{
  "n_layer": 9,
  "d_model": 576,
  "n_head": 9,
  "n_kv_head": 9,
  "head_dim": 64,
  "d_mlp": 1152,
  "vocab_size": 8192,
  "activation": "swiglu",
  "norm": "rmsnorm",
  "norm_place": "pre",
  "norm_eps": 1e-05,
  "positions": "rope",
  "rope_base": 10000.0,
  "rope_fraction": 1.0,
  "qk_norm": false,
  "attn_scale": 0.125,
  "bias": "none",
  "tie_embeddings": false,
  "parallel_block": false,
  "init": "trunc",
  "init_std_qkv": 0.0225,
  "init_std_o": 0.0225,
  "init_std_up": 0.0225,
  "init_std_down": 0.0,
  "optimizer": "cautious_adamw",
  "lr": 0.000393,
  "lr_mult_o": 0.649,
  "beta1": 0.95,
  "beta2": 0.99,
  "lr_head": 0.00428,
  "warmup_steps": 248,
  "schedule": "wsd",
  "decay_fraction": 1.0,
  "decay_shape": "pow",
  "final_lr_fraction": 0.0,
  "batch_tokens": 32768,
  "seq_len": 512,
  "doc_mask": false,
  "train_tokens": 518400000,
  "steps": 15821,
  "dataset": "wikipedia_en"
}
Each number is 500 + 25 x the weight over its row's rms, rounded and kept within 0 to 999. Layers, rows and columns count from 0. Numbers have three digits each. The size before them is the row's rms in percent of the matrix's.

# down: layer 5 MLP down (transposed), 1152x576, rms 0.0261, rows 810-831, columns 96-191
# gate: layer 5 MLP gate, 1152x576, rms 0.0341, rows 811-831, columns 96-191
# up: layer 5 MLP up, 1152x576, rms 0.0329, rows 811-831, columns 96-191
down810 103:482510524517476497517467507528502474473480444506470480524532496477511440465538477538468523506499529515479538532524478466492531501518483530520460477517523492445488501527492478537479554511509464454505549531486507468510478464462469508544481487535499515472501491488473505477521467510461498527
gate811 091:491524511521529506465462505548513449499477472496488480492469484465500518456536492500483495498500505534504588486512524508504485531484484461503534506492451484513531490481523562506526468472454520491490518496530458515524551467507473530541499489508465481496485478486512478540496497524513464467
up811 091:515475500534521488495511444552520480517460506487471455510483543479546505490511485478467459472504485511497568478506472502467505516492525494508505511490475516518471547473540502513503487502483523529512465508503476562496535535516476494524492471504483503498491470483521421516478480525481484499
down811 092:527521474493544489513534498524511505465533521500508514535491485534548463481489513487524492513506481528536524508503514497494474461492509555526474476525489498510490530472498500501530507487492546472492476530493497512508517510526520517518470460478478522514526533444515511485502470512496542517
gate812 094:464507527515495514519514507496542515538481523491471517524469481505463486503496507511475448494503508504504461529558495494522526482477501529482501444450506520457505478503465477552475475493490511509469557491519493460466518482534492485529531546461480489444504472505507512519466494505490479543
up812 097:498476462514483488485491526506510541478493524496508500492520509491455486503468518486469479516518482509494560506478477498443436508540497498532505514529543511537533544512493517536482510538461462484544520498512506493466511524482487508501477452539489488494458456500485488478480468488515509435
down812 097:487508498469531528511483536474541487506466493483515441500512506478510529567479461518528542536515469502495515526535472455481478522499482519462497516497516530535507499520498548468469502504462486455484488496508508498539516458511526513483511519497520481509512505514496524511503470504468533485
gate813 100:517501496512469496508523488500518526488457488483466452482475523454518532473477550514539484500507482521407477535549478503515516479437490538575492463504496559488501479494516504474478492475482504481492514476501491512519560497523511468467540479469485477496513501507506486484493495479520476510
up813 097:479456506485497518516495449524485488475495487478524489487532493512530481511492512491495504488508491464534527447506488529448512497470491510501531480511507460553487540488452509550484462486502523499537496478506516476493501488492484486524489512523459510516442493507490493511489484453526511499
down813 097:446482432491490483503498517509523499500453492464520456491488486496527462472497477513477482498482482481494489494543492534511529490487452528514512453471494472498530505458522555501522508494485512499527511510520490499487478489506488541499516524464473481537512480464508499464517521490518504495
gate814 097:504486516499529506461486538506538519485482550468498496519520526469489508464493501491519541526534480540454487493482485504513473547470490535484523524494541510500496480517430502538520531522501427536527536539501482512504530523511503488490487484531490465545460498477465522469522535518505511458
up814 100:506530510491518483485518479533500536461503511525458481523479483525510482548532507491519485524523490530477479505503525492460506463485451497505516450457490499508489559504508488509465500537506472514557514512525543459509493509483506512496555485522472463540536469509577507493509509518480527476
down814 098:536535479479523487501475489547542449542482509492517440518487495491461461477452490458516521468499501543473483481501467484529500532514467522468500531513538482488491492545510530496525536441500510496506524499511496532500513514475529532512527512508523539509529533530500509519470481493464495526
gate815 102:498519462544515485507481492452476485528476513508501471522538475484514479479486485551522469464548526509518494475497513534507518484523461448497534470459493502488514511541518496565486489475476507474505553485463505514485517518500528494540489474483471516507507520504502425501530523505557435469
up815 100:503500541512492524536531557517514471450482505515524485479528528527490481467476491529533539474514483496509509518506514515501469518488483531480484509515492496547450532539506468479537502508500507498464478486519472524469502499526481458459512536484507507537498452498531479537494548483467531472
down815 102:539477523468491504507503552489516518470530492508452488538459533530496542474509513489514491500517521513483489475512491512529523543514544546453525453489513514471495519463491509452496514464505505469557415514504532486493419483532534493508501493481535495499472483521555516525522487510503525564
gate816 105:535499487513477473475480508519507526474493500524466477461516469470508476532501505548471473551503476521522502490464489506486495504483466537480487500490514529487508488506484520492464532521471511517494513488508499512512457550501534483533498465484465493556489518499527529501561493513488495510
up816 100:523528501508472467499492546541497497484494498525502457538502512482536510506502520461488503516534538538512514513504510482491528514526485486510447507451463485434487546524477512482514470525502499485508477491515485493489495542527512482484496504535506496546509484480508535450488494515472521525
down816 101:509517572518466502504501515510497509486503500532540484524491521536474487487500498521511545453497492476492512529510484501538479505551528508508472520489498491490488496525487525459474490534465501511532535493526461532526501469535466464530506525464470495502476481503486536565487463472479552555
gate817 105:536493456526505532521513478489454484534489472532490537516470495466482501479495513526482490490485475533517506489524514505538481509487537493527511484482484497505478522523458539544516521475513501540481515461530550489549479476513513458465481467529491465512504477481503554524468516485519497481
up817 105:477483538548495522467507521520496481543488480502495524505497504516485531491485504473470529494570529513469511524492493497477500491485516485502519520489460513455502532521530493528558513504523520491448514533515530507483508477494509517447496490541503501474497516500494506509476470523557510531
down817 106:457509485512502513494512511446510476488517533518482485516498481458442499530482497513513510506456492482487494520509505543500460496537539496459471471470481518520520494487490454521474537514479484479445455487531503478491502515472482484489459490525488489487515472523519507507516477516465478496
gate818 099:491517503494486529469487536513505522489494517517540506513509503479501450516543492488457516478496484490496497514474545519495551535517532502501470501539520511518495515494480513440484474455433496482534546490522500500469489508482533520477539522458519472468481517479511482497479452491541477550
up818 097:495524509481504520514487486463484492521547488483536476501505511512492497487489488488498497495494478528485495478533468512490497476488486487524511513505501506488570488521477491492528504498469504511477480482501477487522537490499534504488481503532466500460518485493513498462498519480487502476
down818 098:528527493471517522446468475462467520535518513551491504513521484482490464497527478490511510508519525515503466467503485514497467496470508504484464473462517500526502464531481481495533444546535505487501497528498511445497530517474473538509490519457529501527452480512485486510499538508490461468
gate819 096:488518477527514524462457523476560494530509496547479497477491490488489501508453519517500486547490498476501548474495487501522500494473507527494473522495500515511513483485470523533459474509489480486519503491467515471529478492497479534529491538531488490472437510466519505516498457506519505522
up819 096:482454517473451484520507498517499512499447464487499513510510515559543502515498484492475484537509517489482516475508475500543495486506495507518479483517493524516549507532516539527524523467470501507560527491500498499540521531479441515542489485509492537487516475483522489474525505496472461502
down819 099:476537522470476500534501502540486520512474508490470476486465487491503490482470479492503489475489509474454507512480514510514505508480497505465492536540527507510512550501504499508491447505493518508478476493532499453544511452520482540497460492461539524493496531497495471535494547484480505513
gate820 101:535522487506535495492525504522485490528536510460503464441486453487522475479490517506540510503568487513499530492488520515505472534486505508535510528528519482531500494494488493536520489527445510484477506521484483510547505492478467516529547503444486522522478502489521492480524512519529504490
up820 102:470484521511514494524507480509499503550484472479517539502515474537503496481495449533492520514478513522527529514534514541467493475515475529538517530510504514519526484512532551508501548458506504521517496495542486494523493496522545532523530468494500499487511505475532459487498535439522495536
down820 105:522525514531478515509486523527523501486541490498489489510480503498492508472472488504494508504481517478522519513502507443546468552533512460494549463500514521476485536523496492467556459520521478508537522527501528532493492492503509497467495489481494537537504521527516503510521530477496515508
gate821 102:538461479505521546529476508486492473526486460458511475497463513530503473516492512487453464463493492532482490486502488505470465421499486533498510498501521485525497464547485501543529493499498513490433515514497505517519503453497528503518538463533524510488471529522508512500502539464466499466
up821 104:476552516483526438502511520482492495497471496429493494480463528537530507504467481478480517564459522483521499501502548497515511519517502514479471502521513535444482466530492491512516491504507510513490503517515533501482502514525494479476497522527424560505479466509498508523494479500447513510
down821 103:509531508473574499498470483479522465484515480496510527468504493573471515505495486510510499494478563483478526497516534524520505499478496516466564480474528448471483488543531456502489528484507484494510483566489495505472540445529480503535490518471445494466480554495522478510481498494441486503
gate822 098:502497515461486527496504524499472515550531519481463508547526486514482505512491531505531542457495480517521504516513500476470538472524479467531501527466497511459510455488488487522534486506541478458511534547533498479534565511507462517512485496509504467497522507494535535491477483503566505497
up822 099:464539503476498525504480479452452540503488442512478485516479500458523555478494540482521469485480506522506479492502512501529473499454508479518474513470530507492514559517545517501506475507520517444471497515551518514511485524500506496467517442527484484489466500456510533519507511543550529513
down822 099:528520509477511517499525538503501484467482526488526492535514482499525496458491510487488508503508488510508475495474483527505513499477501494580555513502502498459494485475475455490499505531508498504505513539517537536533508477507502472475482524508442493519538533478483454506572540522495527511
gate823 095:498490520551478517486465536498512451536521500500511501504525473492493482522461478510482468519486467483471553525516491506489521561488521478537487489488489525516501454515484530491503530537509504501504466518519516473442501506534474513495491470533460519524476498498478487485515492501506446484
up823 095:533470477525465487474513495506480497504466513494551499463518522503482507458525537537517547509481523522508512491527480475536525478533468488537542503498520487509492485462518506516526513505476519512505513513454530545496484521516521520469474486505493445490502513519511477474478468532521501522
down823 093:468506525472501539514502494472474494498526472477468500483514515489516573487496494557490513553470505602509476527518478526452502480517489512470508485475516471500515519557495539497531492484483529530489532507477482514469484541487507520522457509482494517549501482477512480478455509480501520489
gate824 099:474525505487537489441467529461508489498494532543486524502490541499512436459497512551463526484508479488494533548528488493490470495503474507505490458463494468494460485536467517531486521462496500500486511523478442486490475502456536479469492480476498486513464488532437448493562515489498506508
up824 099:519512419492518508510476487471497516502523496530497510549490483519550479483534507527468500471523492485554485498480524525473461514476494484487483457487488514521492475458516480489476489477488440498495483497497482520499485508518474553554494509501520475491497474466504532501515477495491453450
down824 101:481500550544531494524479497481441504537458495520489491534452479517493502505491461521466472490498482489501468552539479499520497479521518478466480511456432540477468514508490482506509529524512507492491486489451555529504517444511540520475509505526469495548462501495529463483501530470506516499
gate825 096:485483507493551441519500483521456466489486508534492479481479507493525492460529534516472514491494493498489516520525513559486523520423490481514563454463500497462493524489478529488486464503479543526464553492487533507522500501525493513510471497526451485479489501496465488528516512523515508507
up825 101:491478483475492504488511454511460506512468499440521503489501500537536527433499514553511492466491502470445484498522466522483545501485522454497539496467438483455518517475487520495504472516490528522499518516507535513513488543541475502470503468538466557503467527483490469473501510507531526530
down825 099:508523521527516522481500475506490511531493450466538470492532505491490522504491514497497502518472459528500492494504470493533505526532543470535508496523495449521514470485540521523476513466477493489518475514508494498524504549512473471516507482506506522500453513491522489479483514489510513512
gate826 097:534508489569525528480476473492554522479499501544491476488500470495519498514500495477505509481523489451511495498508510489523444482505482516506500519505449529498500517505486507501494525526474462473476474449509497529486545492485485545527477514524484499521528514479520568459527483504493493480
up826 094:451534502507492471463520508492514524562501543487509533513508517500541513500474505497514473501486464523501537506486485504466533497520532472514483504508492479461520468566560462525510500540528507503509488469465495485483471534517508464469492516503472524474496538494554513493519501521495467486
down826 095:516500529498521469532500498467462456499516511476494494558524486512495500509495529537515463500538501511450511494499514498512493495479514464494534513521524482512533500502484514483502495506487473487488491481483484505477510483525505514570499511562478466504466501520528535541525510474507520504
gate827 094:521524519497505504532490469492503505482506520475500528466486494451497504539502515526515472473499507512466479542501495481516517508493561479499520530456477499506463469519511504469481474520488534510532495467505536458467490492488557519516496538520510507475444481516488495532505486496486475497
up827 097:531512531499500513506468552532527501490489497505477504493514513492502507504472480524497482455512469483483548513510525486492506497536529485470518505495561524510532460541522490550513489486497536485525466531524488532461509490508508507518512529441536497519510509518510471483561527527496498486
down827 097:511464522533489502486488497497511492515491480551526486492506486504456495448475503450541493506474520484499489478461504489518470523542490487492456491502467532502526490478514468482511515569487500481498569494483480477484505486473509518442506469545474475509470521533476523482487503506492551502
gate828 107:475485482528488498523492515569489485535486452491488488530464455507539484533468497490533499524542495506517525472559501529529460468556481487516472473444519539516488510518534490495513523501522513498448458488521500491514520541525474548481514466480513504490542474520518517468506490508548487478
up828 101:522485508520476478467508526468441455475540514469525489493521512532487501459484512532470467496520498518523521486527487499467501469555538508465520497528502500489525513523498492507492540547512498482503485498522483503522459512477514540505535497504509520494448491514484509498530487505526550478
down828 101:456543479520527492501512481524500478473454464531489515478510503510451507495488487507499455491442461544547513470500503488501512452522507491497499505489492491501487523519539541504481521495488518525460516506500493500491486484529518507506481541550513529494470524514506501464496525496488515526
gate829 105:449442499556490492496491488554499496481506488523500513556476494541492484504474483503511469446492527474449511466538504457458475507487515486483484487468543518517497512512473497486488514527498491494507477453492523489505476470509483489510477476512496437498501518455523506491518474519513504524
up829 104:481519508513480473510471486470546480468515517493490516532479480519511461534524524536485483495444481485499467493528509496527495484490539486531457501477496498548453532474516462481466489491520503470494526537505472503495485533508488525571474508486534518539486525545462523533491500494464524498
down829 103:516494497514539525497490500444499536539545486545494506502522496512532495498529459492533522527503471488509528476479540488533475503498494468551486452528535498513519464527474486476518524470475482505530505530525509487515533504520555552522487537487525514467473504532492502524486500512531475474
gate830 096:539503505526520525488502520539554504546498458446510494565451514494524515455498490481581481470508502502478511509529491484490532507489517486474523534507485515464539509509493464511472484519534459518504493434494470502539501484525498546505487477489505493499507491512517471536511515514484468485
up830 101:488506503469500480485504518484560518497507525513505535494534489485443484526560482478527495501495498466506528514449521521510477519478504511522487511552504513486476457497518510541489523492518475481499500504482483525473522504511525522494524486471531520508528528500566510493509523491481510560
down830 102:492511544547510458521473517460513510473498511489506488487498499544503475519521504478531490469493490486499502514529490497532471500485525523493508482490483476543468513492486484509499513482476487496483505538558473440489495464482479494456513483478504508491496509488483503540514478510477509493
gate831 102:504469495518518463520488533521563472475487513531504450511514490502474524549447546503464509480408534488484489495502476498493523533466513475520534497467477534493491504482474466488504499473514502469506476527467554487507491480455484489488522508477490466497512514517502498502494510505500474549
up831 101:521504536502537474546457525478473514519502513453531495520499456476478516554519512455472480502479550514505506510505517488506441484511484488526459469498487501455503501509509500501517515481524464472519509527522466480522498501465495473503530540510533478532505533510487551489504485507459538521
down831 102:474542517470500497513465499451472483477466512518442497483563507488495519552492499471510459498463484469474490520487530490486527413507467493493516495481532489520528520504494496495486494475504510459503535529501454531525492458496507553528545484498511469543529448530541492479514486504494521511